config = dict(
    n_layer=9,
    d_model=448,
    n_head=7,
    n_kv_head=7,
    head_dim=64,
    d_mlp=1792,
    vocab_size=2048,
    activation='relu',
    norm='rmsnorm',
    norm_place='pre',
    norm_eps=1e-05,
    positions='rope',
    rope_base=39700.0,
    rope_fraction=1.0,
    qk_norm=False,
    attn_scale=0.125,
    bias='none',
    tie_embeddings=True,
    parallel_block=True,
    init='normal',
    init_std_qkv=0.0292,
    init_std_o=0.0,
    init_std_up=0.0292,
    init_std_down=0.0,
    optimizer='muon_variant',
    lr=0.00673,
    beta1=0.95,
    weight_decay=0.016,
    lr_head=0.00558,
    grad_clip=1.0,
    warmup_steps=200,
    schedule='cos',
    final_lr_fraction=0.0,
    batch_tokens=65536,
    seq_len=1024,
    doc_mask=True,
    train_tokens=427700000,
    steps=6527,
    dataset='wikipedia_en',
)
Each number is 500 + 40 x the weight over the matrix's rms, rounded and kept within 0 to 999. Layers, rows and columns count from 0. Numbers have three digits each.

# layer 3 attention key, 448x448, rms 0.0631, rows 164-191, columns 336-447
513511528508474512507459477519514487496490497506495501462513518500500498510476525460505483497496538471507517504499462518479539521490510484531502501513530494530470514531502506533509525515469466450498473522495533497479475487457442490537532487509545504503513481550483489477530517512473490506478456497507501506491494483542534537470517505487
473492482472504538464485503485504512492506508497487475524479497495540499491500524530500504481501509502481498516545491447467511482505497508473539497489532501505496520509521499470513507484491534521497488505484485508495517481490507524501533474548485553470506522493509471447508463448468513488503477479496455489479477502503480492531496466542
521475531461503466521501501538495506470480507486525468514504462494523467532487462528481513490486525512511500509489500481455509521535522482487515480508521525486503470480481507489459489500475480508523539477485465490483469514521494537478488506522517515518473536471535498511478507530485468516482502517518446552526472470476473487523464465507
486523479487504468482493461525493511433518521486507489480495474521518510499513518532518514525527490516516501462478471497495501461523498469474511494472538527495501483496482491475474495513453489509479497530532489484505471489516476505505488510495480461471454535495530485459468505461488505516482526525495482522454551520501465506527470479474
477505469500502478488534534561499505490477526507490526518509474512536520485457515471559541527501523514437430477482527517501550491495448507486479486520493509521506501494492496468459538496506503575476526510488496502502499492553509441472532519482490503511532489506497523485466483477488559490477552488539528558506465511481520473482529526510
500510483509496558505479484560497529491491511553491519498524519501514487528503520468478488474483532523466536506477476506482499500531475485509470510491520550479516497470464514506517470477522484527448550530500547529480498481482502466487498492508447503497490483531500534531504489532516514485508462563499523525469518479507492481486511524479
482506490489519468555496530480542553453506506505432563499503518485494487533466536482526509507508510504533523529446481565494537500444440527570481507485538440496413482490492469517474481499533507517487494508531553467492508465516526484479534515517446514471515475485503514547471465488499538507468497482523476467497504427539484525531454489500
488512469481473494435509492491488480479504514514518527508508452479494535525470506538519459544503419507520468529500534489545569468503488529464441486482487473508494446476517504511520483496489496499446489461499420508484515478435457502494502499532496532489467541535510470442476489475524502523474469528504511480499465506474493488549539450527
494500490469473524523484498526512459522519528514540475490465467476555504544496477487477486514492489485479422521506488497466469564477542454526511534484480537532513546537533518497475486487532522483520510487539510530459527493472511506506501500476455513515449472529496514467494545477510558509492494428527444451523461507511547525470478517539
504474508478534454496500467481500526494492489500536491505469448526511509468505545467529510492499473469472471466499500509502532480480467491504530467441454507490510449499526458479568552478453549535512496474531505470526535508553491447472473509487560515492537487519495491511483505496532569455450492508524510518471474507498402483463532505544
517530556472485475467512531486480500550488493441474529446502459530472464499475507500541524557572518560523468510484493517577514466477468556512440504510534477478375413504539470495559453508480515532560528483528549471463571490561496517523520542522529536415488534493497501532486476470481481533521457427542529486552431540488447553454496481577
497527453530465472521473536528508476485507513508506496507457478489462506493530534510483477524503494516500537504447557481497459470504475479554527437490512497496469484472526486534493511470465494449419487466460495551514505473474522443485547408406527447519512554469469439563516497557532483489474441479419515520469537461490480457513511460469
446564550459475551434521549484468478533541493509505453536535517468466430530496501465589486566452488528528461501510520495570474488499532530491522450537531564533421352448437558469476479513472573576503571492493530481506475541468590542491468521524483431458514570494530476492546488563499515499489476522453548516492511513501527544544497587543
455461483604556483487507484414523471437538511530433493494486492434561470448516522484546542451495556480545545503507482484438546587479500571450542535443479493535590474543458500471456595531471531567531467511544482412519495535541522480470416553539422495515496472520416493457488498529450502494477555502487502499478444493483580583553446534508
389554533482495480475523546629560472449559451441447548515489447483529474497540649545469585520605491600521489535516595540511468540475495516490575454530592464488415421525468420407507476532399489536555456491516447613475503536517547497453523463451499425446427587412461407546546527543598468497475434496350660497487495413496599549505606490520
550524488460487520475502570520487550562561432555454602489501542428461419485593526536543539487515528511571556527500500547447571480432553519443433537460581502469552500472469530560385431530404528443496521460356523462503454450465451494552402587528340406556532430523470465519534485592413514513528567449566483486535539526482547504503509483516
560465536609432528433595457442467501482517460464548489603557463515506452458466547601502504441421462454508530356552477522452450517540500521601551500560506472536557424363479561535510512569488509504499515445453473558402525470422473474472529566444502437505525503567451465454452498567538517389518514519487498552518523552578561517555423488540
448650535499526488558514599450523525463585408404499566388487421463470558523527539417539511475583422496407629557482412490399571607442510469475529463584524496538529513483418505508589473494453553505563474457546516559561483559479539545647429490543531553497489552565551504558438454555505483413446472500545530539593529536489507425480518394420
473552436481492547524519486537468441415483514607507472541489514503518462459515520550473490562498496474550439534542448363506387469444535441491539515493529505496462463464500421533428502502498498567537486442597536486512452508465514352516508498551520450548491553363642560421454489519465439529490627456478487501476498467495551498443561538482
476595473470480447566488535415471432562461438575523434507543473435500476475463442554546497476453570475548452450446485557511505565437400405667526634459487567577409465503555495519404524490475390498552473545429528422626444560503507414511532480509490510398565485571478521406517432526502578526552556528516404594548533575440443419569404526550
501502523525499561515492520571436394542504463486517462496547500568482524495528564507605571455517427530508455476439579482569439505482505533503541547488444525454654485478557392503431501583413422533469505528591524549512368437463534466532504415522498541521521549510484549588569547558449468494466502515537629528448529453459437466515537516437
402577454528484498540458510430470539464539531496543543481427509498475439561501533548474459533562510455490549487570532459446603516463615498560492497555576517414534494470546338517482483580375490495511449486533474500473501434516569489451537564472445467526437534584452505457475537506439526489460528511364550489554399567528542521507543510441
580515474595482517565535606523455408503522506509467456459482502567528500472546489489569573606406532487466472538509446483487488461498496402505561509520515433505544446514447469420461491470390388439520554515441473479465512485487576499480431551546536510498384526571448469460500408525424541533481466534496594546483515596583471465569534516522
497474616488554521454481552436583478571525483448524528447514608532491428441533407528427541473537507458475378543479620470443450507487563527425536470484523525483435574531379392418527483532482515465532489391458548523514437563562518504401527446435567485468435593471472531544519572526452417479516603478468549443539449463457482548577553443521
521547478538484411540530532535464508520464513524481478438445487511473451567493476478469447556448557552535515477503451510501507443491518527499432502508445570455543445469468496536544547520542442554522471502487478498585482474473513491526473501533541577538497547401404474480496501423449469427469536508557560507514481457444584489576483509464
473566494480593444427517517493513537483489538506444525455448486436619384490537431341532478525463422430372422443587528511464542418434574583447522423488559430482451605529368601444490470555451482563513499549495483530455402542482445437493454483484423531436548478536526456566466420556569482442491481495576360502379460602524443538592488432509
570487531531497452514507434621491447445544426502396506521481475489478532406538522481489440481480413480554515539511564719534479476476533434495560513487372476518434518431527584430523530528506526478497534478550541502499496519514561531465422447474572448487426595433551504600523426489574503496520493554445490490477442522537460425456449448482
512488479521618490537452525458538537457542492496537466462475485468416491409557408537553461525407586537472514449565483464542483611470520438498471467509512504558356529517514526484474500504554586470400518533551509480477563450493531453520395523465542482401549487444372560541448422464450459511400451474466512565575550534596460488445546633515
# layer 3 attention query, 448x448, rms 0.0614, rows 165-191, columns 336-447
548510504518525486542554584477484478556521502477522498543483471482482522500537480522471482492495532501503460497479524480518543541544483524528440467520552521535482504518506504471507521540548490521483510543538553521519472506479493548473498512470517506502502527514497508500524435536518506490474514522511527501492511470488541457507518461472
461473495527509486478526533489462493461508521508495492581494451504493511523505487464502519507524507531477496502527546484534494543516455514497456522499481512514505502519512488484486507471491496496477526479500531562510483507508533478544498492465486457517514482541520528456492491528475517486529553532483472504529540500476490490472506455463
474531491483545523504529539509522537448500530541512505534494518525533491509498465488479506475492493515504501486501515500498510507488472516515497517485553492457492467519519483526495514482494488510489535491524524530495465484495505463515495447516511463521509525496524490472514506525474525514538525536497493534521505488467495511443496488533
486470504498493504496517492527479514437519530519483481474497496487535529524550497541513544486528477527525467524475490509473493504472486492476455505507551492487525505553528493508502540480531457514502556497510517514530528513530495500487503501527526463519536486436528521476505464510534515539495478498459552518519463494541492505439527493488
510516536479533482530475470511485521549488548496540452514467490483466499482483465575547519526502509534541463464491479506498535476521521472453539512521485523519493521442526488510498549533509560507533487507486467478511495523509525489493515521566495541482536534556535473494500529505497438518488495482507522451519481487445529539548478496540
532494514486504462486468479486497473504494503526516467465457508520496538508426482454512516478454451487464493510509499543458509499498524486521582515504554494503468549524562527501483523526480528477503497514483526486478518531508486513521505498482503548481529480511483527508518569480483472501457541452511528464479458495487498504567511481496
463534475483448519496530559549523445453527503484516449510481514519488476472575470510493507503457558474451483511468518510497512544500451564520459495486478503458513537539520559457510562472503487526512513521511476533524505518502483465491581485465494499526540514478535538495524455578506533506525531480495462540492483505499517473465522534467
526512482523559477531488581577500507443505484484501498527549476496476477491485509518537462498523497483507513488518486496513523509522497581481476525503511544512438483509519495461516482531492493499458525460512564516506502518470505529501525505527464440574523545529532493464512486511524498512552506524484517531540490524499477491498493457488
501483532490516503507464495490504487495488486489475497509468541441526465515515463506528498490546492563511503523507502537511486493551517495468525475450506471499514492479473464499542481526455447502499477489480518505465528534532487553492523492467538495490512446507481501517493518509413484512473511493478469462458532498514515499481509486504
486510478480503470467481391428540466477522505446422529512553533504465492476485487521529486472567461476514570502428512516514455482518528508450428496510514543486482523518487444516473490506510473482502525469466507519489495520499467522487484498499497530494468465470509518484477463519499518468536511486468403480496468488529531465482495507521
514555554495515526515514468475461507540509450500485537517517466525525542474552512507494497506500463572518480489512471494502508500488508526587468457499493438490447534499505490522537518448529543533554515460534464505521500497509566489519541505512523446460508515466518520475530429508477465536455485460536546534513479487467464491464507491505
554461499538549502564461479485522554499445458490465531464550499475513461454442524562505484512495527531535485482471463460522470508509527498480553507530446560506478519516545479457496493494518567461559522509531520472485515492473521564541540517532465484501449441502422452487477484504483444477464454526521488531484491488551474478463529502630
464491525512499492534492461529449455481496468476475509530506523549546486505447493482439516569514549509483457491485498516559458452502532449562536491487534507468545528483552492466521548455487403482488457513454436455531511520473481483422447515570564591448431437507473465527522541494470479510518494489541491454481507449540507552494542491587
378487498494485552492586468394471462548551533488416509565516500391542507559528499447547542487541440514536424491515518542494560503552430479558490513495571484501433484535450494489478601462515514467452523420533526552543405512535497483520465521463520436557516542445522544526535516454500475504525574482491494539544432426510471518456532509463
559506409470602525439457502510490512495547563507561483420522510545458531469475497494483513467519445530486513563533536529547607457523506483492480514420552512473506474525496485516534417533421481502481432493654539530537527530495507517541531526523464467505482440539525548620472589525521535429442595445505443511529563505498508568462507544523
414613539500498552438516481495461512549557575547528506518399549441461511562477496562486530596580502436545430511513492508545489525483533473525571477566489452491572596429571520526531549642466533470582530438450424461439464475461569502482459466513492498454553566467534588468546576518536588509428481493526521475605489536548431527586498475520
469572515473562464486555465477565423538491476496499519457556584477616556563530539455510500576489505580524488492471525529438592507485435463551497490437588500539514482524486467497543498420470472423493440531474463562494439603552507570423596513472477503545553552582470467477479499453409392445569543453612468428577467511451580481466475521537
489496436550521440493480529437522454410467539558587464509496434515543352512543534487522571489564405546433411489464527523407487441462498498507509492538424493450455527532594585535426518596505465565439485561502451497507439584531495504471447591541510535520514419483514461549475533534362515478513558545490394530482516532503497543412586550517
562556438571460464578420526490488492534478571466471439556531517475467517490515501431508513492492481534572586591453480410484572574472455413596521499517439551512556402388597418512525586524525551471418521584526538412546404628479507483484473388469546538480519488470458580463499498530498526567456509500505430587416490429534506512509514456475
535455496475545446550451473462537496519461511592513496384510504544486505473560493592533485463547437496481442575398505511470493481448474519503496459559517529552455538464478501397457586441422461545440471507466546517508512588550509411540504493511568497509567624537566523410466401447530491557511489438479504544496474545474472532530557600506
504518533510508450507561507447476552516486508475457497484508509724533486574568515451528533484489522587498452518636509427636496382456473491484480432465517548468536490582417459568490437580484563470546465535452508513575605510539593469429496485524499443574513502542441510542432438531487524448440438562524370513479403532529483585484526509511
482531409534487494548477490471474377514579519500438474417453449564517514479492493637494512468462511452483479500489517452530519500482542393469440534435487488439511456533415512522558510496435428491454503480546511539484540594508557472452455527455439504473470495439467547505552489520478500454522479446539519516546539515536503462425422525493
529625518438453508463440483499621547610453487440539464512502492514442520492540442549510506568540420499448471514561487449455488514462443504609612572529531506501487527530505520458457505520536407446419428560467478492460508524528546541536489501575490469514452481473496457578645595476514438499420540528435472495494501480503598530469373511448
535527521499545438520484515507477531524526552558433476511488515473527568470486489573491525439498400529528500461429537516501522445446542416435523444521490546508512482454477443471490494413490513440506411447464439432517441529465522593477541595524558665468497550498503459423481443525484492490418485535527528655475514511478474560574454424535
472503521374498504586464434518558406408469530560482521585493524568484537486510552421506465560490428552551390486486479512472550584555450558348413462582401490609535539527476496496488508482426452408463554676428490502465460431514580497464615429538505482460525438469548393465432503478610506495518443508532534555463555578556545559567486549535
517491506470611616415456451462507514398444530514441485564571487442467572480530486399475477502377443466547476532502461563507532489482478515487481461518499459471518541421544501397470485544585444496504484557482530483398528503469470376459445417524460502457482481487391552528461495514543510523586467476464606522508435483493525510540587540526
498579403454502522569561548562575514525518465515458494563530485397538421437469453412475445459440458473558526414554520483493474549492568380410583460541429475561569436463616477530534445550462407521482490505484414477518528452512503511552499414461583432506501498523481500443467458530439579493525567379559482524527403461515471631529518525496
# layer 3 attention value, 448x448, rms 0.0736, rows 128-162, columns 336-447
498471494528458491485583433442468529520545560477505492534589442509479462513540553563440467513522579543424404564531519570430495474583491520479500489557518476493527520568452529436485532470487477508468488487529476429499518524500473538535509497538463538490581553538509499416525570515593545505523546471522528528486549564479517514421587444539
543528533503532495535543449518535520523464509461465531530581469480527448507494573543515489507523512502446462519448478489432430417583497477540436500553498489582548509491507461467443522473446591527577548493574497503497473533493504473480441537410448423533494469487494450489494506516603473507470460495507498488470475514517457522515512544488
528485506521573479507530521515525398486501464546517557489483502465541480439546449488489490562471481500454542547459423554480540425524527462509536455481482527580473501517523516505454488523475504501434425513547522556449457474529455532452504502500530523565486569426466500525525410535540505518534521564551521496575591571504490521516551474498
495465575478493542467416474520428514551478560509493463527464437527494486535516568499427442505449490545518579480467459493580573443459543464517513534517489509446447555510486541425457460589479456504434468506601485454465488480464495578520496528532530542516521445480576478541559522503512569547504510490551488574510521463494431518553438533556
485522464510495452573533540445567508444475493478432489595557534473455454490476509477533559571477582429468501574496417479512485515521505404485535502544566555538574485521502382472545566438461496491528535542501533466573468506485488500537547508515519498491537521487537532540413499488520464498478512476539576601514542455455514508614465443577
495448477514483504454539425578523455524487506473445567526541539478530473507503534488548440510503535482522458470484502522458491501514527475475454518592483497623425455426462497488528602449524488557465489417539539504487405535537482519439448541423483508476528447527474459508505487579569449531522520511554439530505447503519529497486498485465
488527553491571567488577521504503535507500525461465498477504573469479440512513466524530481504470517535525548496501544493556485509525498518480493532509529500425497565479494450441456549436520461367493501471543523517454485544473466520498494441481481545498493524508491450513527435522543457438447501537464524493570536457482486492412536473536
490529530573439435521609522533557512471512506520469439503492411483485479567422546498440527490500471526545406522489452541491507478436565480489486477478507500454462547489487541474555497478515578459528444492543530519500500513502501508494531467472491446524524524484528426567513453489441445539503527493524525498477488481529426526464508504582
509505543494462468557511452442505570490550467497490536517435501485436549504480482490544479466541507489470536469475503566496420524449525497435508443506465522487521540491463505521458579562467459496433531593499539509512532458515584449515497434529456549522489454563476507510508489455522511477466510465500449441533566492438545531552493412592
567447466514550426443440500515530446431551548491550501518518516485560491502477489506486484472511539443513483539564504503512576472471538581512453522482535517491508442600477517460520463505531528463514544459438519489490482502490487527515487496528533454513444492503569468474524578471489470517501498490560530447521448471486512513434458541497
462522515540450544502477534412501541516535492521532433515428496491484462479567542476504501447514510496485541505482478535547507498495506475440504485451502481544508458535474541497519461479516440505491541393536463482472471454512510549520495473494493536456530395509406519483528498491502494508575486450523476476554487568517516419506479519525
452550558486491537501468542479542532532481503528447422484555542517573526530501440515528574469473487506534555582509495442553463497467481570507482515334490436530531510567543546515483509570484575483433479539494528485481563459496505516557477526516590496493529440559568520497483454489427492516452516507453496538482594458507563392502495477526
476583489564519535551538530537550498586378488490457523481514530512520516512476463569431516483584504467472566481435503499497436542479502549439466506502522513464514497450550511482543483530521517473444468443484525491491549494480531493544437486502539512531485518459510456505464493469450545480366438496525453560476478501497481502466441499517
428550518470519498490558531480452435490472515508562505575529551496508544549453406478526518407513516481487488491461506539462471546479525486484524490496507526558521499561469518477516490466465480599521497536465549476465531550541527486468463466465471544530470527535510533495476417491558480505461461476475550587516513476492493494506486493510
602555508503494394490546524472515561499468545475406494420462513506507524513525426469500450480452599521528520511507528501532502512416562547486613576446475539506514463585566553463534503493515491401496467490528478463501578506428516500422490592464584485486488496461528560455489577518474502539479440533528462483513521486580448517459532462468
531537401454499479545481472487484527494468520501457494481522442559452508515459535550471517407475546521495547495515443477521553507477450499457513454498559525426517518553485496477473489441472456575508481515460517430456516441473448506440489508415553551544475487532510523483486510554484453484437401514463506540573568512491440481526454492507
427485464502441514475481468492512445471540454467536504492434578518537482556460486438545490450477499468489531523501485540477450525572565473433443507508487480451492515508481534475567462524501475549567484487508484480563503516500452564480462524571564529531603484572503547448579504569448503502477576504458470489439419487567453444408444461450
443457534509486527523478477474494448417566442462440564547459544468577505498483471530551504469498510450527625423464481507446541547446463556533531537549455426431594508470515494526435532479492484453479422532485577493486492488448530474460453451564524553543486499521532485557504424563448531493460505537460553529531501534537500550524539437540
510500537515514488461441526540512499528458446524476494506526439487569548520505494488488470478515574492457486504541514536498488508526536487498507468488464617540500566451509452537514507516489433450465540497521487484522553452552549459473439514462551505524480534426512529597428503522502506488508485535477511525522549517523546505544479450600
511563592490585518561496490484452469501523521532483500529406589477579425470524501499462521441530458575510490438478465459452475468488522531542525547475598580521408465527444508555479509512512478543452465520512550469537524503488459500566530467539424481543534543520516546536500495469533477515506482572499441587535519432515463482451431487465
438544496485522529610510529494461492548462511482555510538544567518481565506455560446490528499461431521450555555516519501524459502509563540519524518469509420454519479526490430498492476553460471514521548464556516426439483562501467495496524454432544490512522515488476438590538474544463444540496434475500499469479476553472434579478524559471
558448476413440483513514462487533556456416541570472432502548507502525490460483479425514484473535469456539418525519525487505553446479490380550463514439599542552539510500549514572545491423486489505513521434441569509474628552541502525498550424524436447492518532532440486495485494527487522457499474441528516513484531546509550510459463473498
602530494454431484491529505530493517582439572505540455525478493497428508549512550544533514537498547514540542464488503571498466541547513517520527411473459472557421550550555480500489543492544512477548503487520556529491472545478505525457469479485524477489498497474502516535428480537493519568438492550479530517510478412469465489536501520474
538501546500486498550447446560561509477526560507402521410530583533477476411549438491461498593539456542530536516595523508605521514523532549518571499520490510447433617489531549586504569559419421479504433562477527510517492472577556482525520480480510508447474516427514539570475504513486444490509462508492487473487532491612546574519558533408
564484466467518435585527450573414464544480579453542512551553398549534507466551528555445446540548515494438544496507496498496496524541470471502520484529493535568525445486531411447542448526518511591461448455518489470509514576504452514560498570478510415533545545495452449556576551493540546554446555545495486466532542460459485459617465424550
476456525518551501534475551450542517543500484530549531554515506471514488439580482501518507421518496565513496497448451468593487526412496460545451524530451519486537461508470544402520482562521490474549632462468366490447501490451426543559432546553518473442537468476434436423467500490556548476553494446498456479523461464404427486478423422485
514494557442559531520505447495527511559510526450464563401463521509518524511553513494520508432397525515470493527487533466464505560580492447542379472497508549431519482487526488581505426466501546474494484525532546435462461496478421440447488517494514479455529564558524567524513477459504491466452565452465542466503514534516449427444498520469
527496472483432506462469505516470532475488532543489529517535489488405458497446554354484511519548470477455511467459424510473447457527520435519502497464455483451483471497514556503493465562523450436466546451461509488432479480496456476476578498422554487464601487521527495487517502501534543452549486459504469509597480480515494494503502446556
565520492511568468522450443445605509512593486495511534561459524544438468629558503502429492452537441559504524544460463516491542495543465540541517512556488401494434470435530462489536398580538567520448539462485535493453481455468525507424485440526492509506447536485483525462417447531513518483504503464504566450452598551508547512489441508539
475545458544498404511458434468516539550525509527427470499561457482530519523520510487509506453505528544593537466507492528565507504519524520457530557465472449541442575539564532488511470468480518538497569515460533552539518513560437455473516487498527523540477513523553555528426478552467441513462480561529484543592476572457505526488473500525
478582363461435491524438442465500532522511511554499537491497509504519479554538425492554437483464588544514556502527565505585483463510471538561528371528561485478501511471557528486468422503492432530483562482547535422534517498467506527485488494581508471600557541533486510517441477494444477455476593493496545440521571472486562497521464508508
559478520507571515472517476531478516535556483566434427534511478511534513524502469577531478534512518489477508518517429559551455517515518473571583467487516473443495460511520549504584556526485512498485449539442442491489508464457539529522469542444501461440503564513529463495444469483531489490479473510441469496549456486515461566533476468483
529475485507453507457545511483519499491560527586406503463556494499512530393476547466543537538437530543504504512500466493515553505515513439457565544553494473522491540552536472561563517486448469510465515526490526495559558492495482544515507504423541482504507507470497474553499448507488475520478537517542532487496458502504567550518552462481
514524612527517583554467469528504460465438506606470489457485553471475498542514519567581533488441511487500481421508555453600520565521549510509504543486525546482400553497465554543465456496501447483427558488570459474469519526529532605515521497487476542559425504510501492548460544534465525501467528462481426486437500534560531471443535478529
534484501500476460523466421541446573552419488448556532460521452506514503534521604506465482552580495491519478478419444502542494489537563463531560516489473501595550483449532456490503396525545529486455430503417470513506543443559500461482470485591576518542544576500507527583560536572515549560481497567486511405556471537546519522448489507547
# layer 3 attention output (transposed), 448x448, rms 0.0578, rows 128-162, columns 336-447
547455431475503507496472480494456557468490451448492559517532465497463463453552460576477434521521537494464494472479545515502431562528500507489452474537473445507457503575504430483445395479570440553471454543505490519496529516507496488476473473503554479437503529538587568525546580611590516514434455486427505420595482552469598519465530491473
468485473518490535515491528492567460492508494463500551533535550502566495504479573558558515454552531490488498485509451520474436439511489483488423510475539502560460578497564417509494505491510505525497494549536515512528502493506506507457527490441466405513542465519550511486547458529539482469517474510533566462479489508534448453505481529499
491503537511509406441511501516475460542516497465516545528449513452531464564613533517460430538528489536461500514516468553539501459500494459492520484530513545534453500549493514425494464493506550615482489532530490479524474571545466487465564438497556439520532484493579462509580440546432590511427556525480548565581535511452535500478527489467
453418569563477490443463425515461527528524454496513494488464527546510472533520561502510435515468451529460520454485538526633593510509497481439506529544559450462489506480468446456477479557490459470450531469513479436486470496518440492433457527439530496559537525552557431566496548474475527525461503541548445548550548546479459541477451490447
524386523529441490507480484476510479448484524489472500556486486461494521548480480510508551471487538513447435496530471459556452465570543442535518487450593506493461460492494401559509495597440442473482431509477538426492511525509466500472540495471428517529498503464431529520447569455538435498468444542529535489501592573541450530579496487594
557456460492490513506571532474482492428458523578438499487506471513471510479465465517583478501534536510502541498520572440467539494544568503511463537491548480531458546425530512446504439529483529456412436533523452575545474542598518506459500547453518446466510530521453492426535545533505472429539522498545475531581409489523458499516501538539
473497503473515529404521548493484508462456565491479469516584497525496526517554517527494483509509531532493528569535569452538470524503474526495496535459478540475521496544523510478501566514518485557539514520537468460491462471495523587501448461431527517498490477453532388504453496468489459485527507442438441464534515451525479505391508412494
528491506530404456452531502552516534473513497466509497468509456495484489537502456569468525460587427547509432501509510481428487540467574534532459505488490496453470566549516498529500510435445473513465429433529537484469550548546513481526475492422549474509475527507509487546531422490442489511487432414590447517584500481564484514514497561540
479518475535465528546488549534572498505521584519404461451410511448443567492558450493526477499469496515487511524528426567452524487466538479411538563474497451520462458488533522464426540516536483444489450473570524524500418507499517472500537523502478559533482439487508466500478457485454577514491499419530490425517558496499482577493520483558
448596480578586483448502529450540467465540505493560537507501514501454453496505468554507533478528522468517470495514451547542547443533531539449539525501520539505522475548554494475526415573455554476554482466411616481468500443537523423485457507565482520437456487523489487492527547504440444517410429486492470504473510501481532582463425540567
554586482505476489445551503452522537489494516502506490470463508456494492471556577487470494461536474497551532585428517520523477484438523509486476446528528482502605504483454535461496432518505472509534486450560486475481546494488506477481529533578569497567533433497488560430424438494480446511511502501444415498536537547496501424525545506523
504539535490483460473501493493505550517440455475465577477488599514509437449515490510409571483495515426511484491482525513511494480446498504457537483460473510496484497491465560506454481537507567519471477456526535570512472514515513484483474456487491489508470530498456462509499551469502478561449536543490540554437546554585500536440470450556
533585491520494523583462483555504523457428512491470535502481527414496492485513529509431551504463463538452513491444498461464544524462501487488534519539507545502468452489399477557520540511476519466485521515560543491525528508467512416480424473483477496494474555525526431573481454487510536530468467554496512528447534480502474509460542512519
536567532488472483581492563517420466545419586503469507445591472482530534493427500430508415544548556443514493501540543519481451439501520423514524532487461557536445486577509547441605509512504509547536483543465496533453583515496469461415411473480548566579489514527493547509468427531547511507485481471468516469492614568496557501535504512489
526583497459494434508590465498516525537528464509491577446570528529533503481513518468545551527490557530494444561493507497541508480482474479561486482461471549535539475526473447507561468435498552488538518536536527485569494463507504453437516523505500440534554463509516548417495548545473517530484565495476487462454520496461483589470468475471
453488482456413555463448579518502441464526531569463493491549459518485507517475523551532562507450475486513521407511507524465543497465475514496459436459543495494567479561461526477521501490529544528512544440507411544521434522519516497536477494523432484508501485597565509537530499514466457498504503451510491496551570435508475476557469520501
458473490542464532533490574461541480533496499470536504508492525494438543412463498504542484489435484505466521499504460552521465465510580406423499513537494533541457496552537529433571467507567493487508510503516470484463533570491512519433478570496546488544477499525527541433583523572589581525501528440500498429504402490501419515410484452505
438558567475480492551508508500501493447440525449521510495483475488520514511563501514533419508477531462478583484408514428467456470461455519433517479535555520552459515506506482459475526522500457447471485511495505536492474514513510529489486518530541486493530524499488409513479467543443545550498470479482520492494514450491476572489491480547
481471482467459478467423512530466503523532485491442483429463531484444487559521537501479502463474546504533469421491449532530533515513541500510506415442482502487571507474541473540474490527547492452423554507534530479521509509459553407473494490438548551527547521438518462543464500528570511537530460502523481465418514454486517516578459499592
548512513493486444513529437580419488474561535540536486494501481496554456495528481530549571482543471499508486521550480461483524506536511516537522571467543517478547456559506469531526557516446484518516515516499559519489502499502520533537388441425492494627470492482519529543539495512482468487499484507487473504431521482561464495424466491467
492503566453521507569477476465470457487533507487550486523531526492494476518484538490527606506417518487447523486519573507389466500496561518468538441469557498482470417543517463454527448459519543495421607459557539506486531527525496474491527456471506533543474493443553442539474565484488401514472502516548478482456502559513448610466484554524
484416468481438488482495497489484500439455555576463463450555537485546550524509438401392481444533455523524526461495571561535505424427619427511511462502604518522549505550441556520547509508494477510495449415497485573486557489541506549492554466538478501451513482523429421535587506542437561529557524479499527475462475486535567500534457470538
602485624501475527491529479586487516566483535478565495525496454509473523555519502500527509534523486466537520458421465592419504522506519501544483442443462442566439498584536459557477443530531538519543520496530483483465534488524461475474482575531531510454547463466497448550523571508527473568496541503520475555543534453523521538472488445536
512493570465483519525439540573516498537471523503492452445490546484480464535510487573447553540468447475508438537491554555534572469528523471482581478564507474505485533574405544521503545511531503463513594543498545535551444447508500477528530521460477438503533533496536446513459483511465500520475552426510440503486533443532547549479526501435
590470451504452514543447442558510491524480454485543486586492512445530526487537533530496525450508553510521546446500531485451513598512413489433516518501521532568549558520471427547529482520508434570465509524585470511521542603478393404568458539528487473520532539542493489497534491503499582521584489468502549555484513455478492537485480535463
470465493510460510477532509451504464487499518566520523510512517452520394515533424472522510439488524570568486504442484463558507539442507498536433462478467535577532448469513478430484477483483507480543580465533497506504572470496411483556460517503567461495480494523456504437518469453578532500538391485517463509570440491516493473586404499517
452511549529508501538504440447516534526535548537503515435485491550513545452468467500513413450447488499466434501564519539485514507567461502539467489471469497529474493521575505488589440483468488453536503481528491471454465488493439445512523541533470515489487524513491540465547516507506457439483510472466495545575457466516551439506501513568
467470493551476481438480548527551535468453541448506501527508547535483501437445517414462507484500473500483493495473487526425501476577497513422541475507496506465460518546450510525478462522502472536533439492508492465523506539454482497480516506474486451523527483557494506466486523494464548481540442464475445509612462476483487508522421485442
501532486524516488516489494515530502549521503532512463597442504441455489549616486524416468496498490476505480560399480557457503534536514448516482520518536501490504561437493501463477466560506559512492530473402510508465504526496460541470488420513535530462481455502493542549535524551492520495476506401520527457545578548473556495469480468520
465522489455438544556450454504576439476541386514476485519565419528489448493538587456502547459449500562461448520504464511544577519483491494483511516436482473555511533457450469490528498477563548478458516467442539593466464520543483531503575537485448528519524487516506513515454449496486488515476470462542529498557483591535425487500521555483
350527492431506488460441473562495485535482530473519475455546510501475574534572492480491485508456500455549495499478488460510545516526452529478468407521543476489544452444503530441458413534539461499492484518544506409492455502494519572466588527556501439583555485546467494575548490572476440498481514545459531418500520441491565519505454509542
515509508473524468518529483503502431491400500525525463450529467566601542456486484472534490495506461502510507565490488553541501522481518421492527400481513530435565442555496489531543529485451539479481495452400530492469509491517403469515463455454394477460530529541518399525525507471592455570442544478411534489485520493513478516464500468456
490441514460466521533531478509444492510451505553434518469548468475503566518526566475437523500518499540450537468440478567535524496542510485522568524469568586538472531472535487550515458499409504605536531524480501538562542457481484492467449482479511509551536484484504470566473449540558450510460598528533485539518491471470502548436525483481
489532538529526567484494396546441548506501511484438550465536482449503469474539526488547528547480529486516529517446525443530443557497483495567479524496510530467416523523473545546589488493492556437443542459447486459529475461476496554503518530438535517503550533557530476511431547527422493514447546486511501474454464554541541485542535443487
460458563520526513448399460498497552573420470401574532452457432537486458577529509457484515467449547528516483454394438513486483458538521508461590557514478391526536549436421496502515465457536558568479525499445396466459487522480494519518513529546497478571523504490461462490499477586509507541529495449493536559489434443530510537475496524472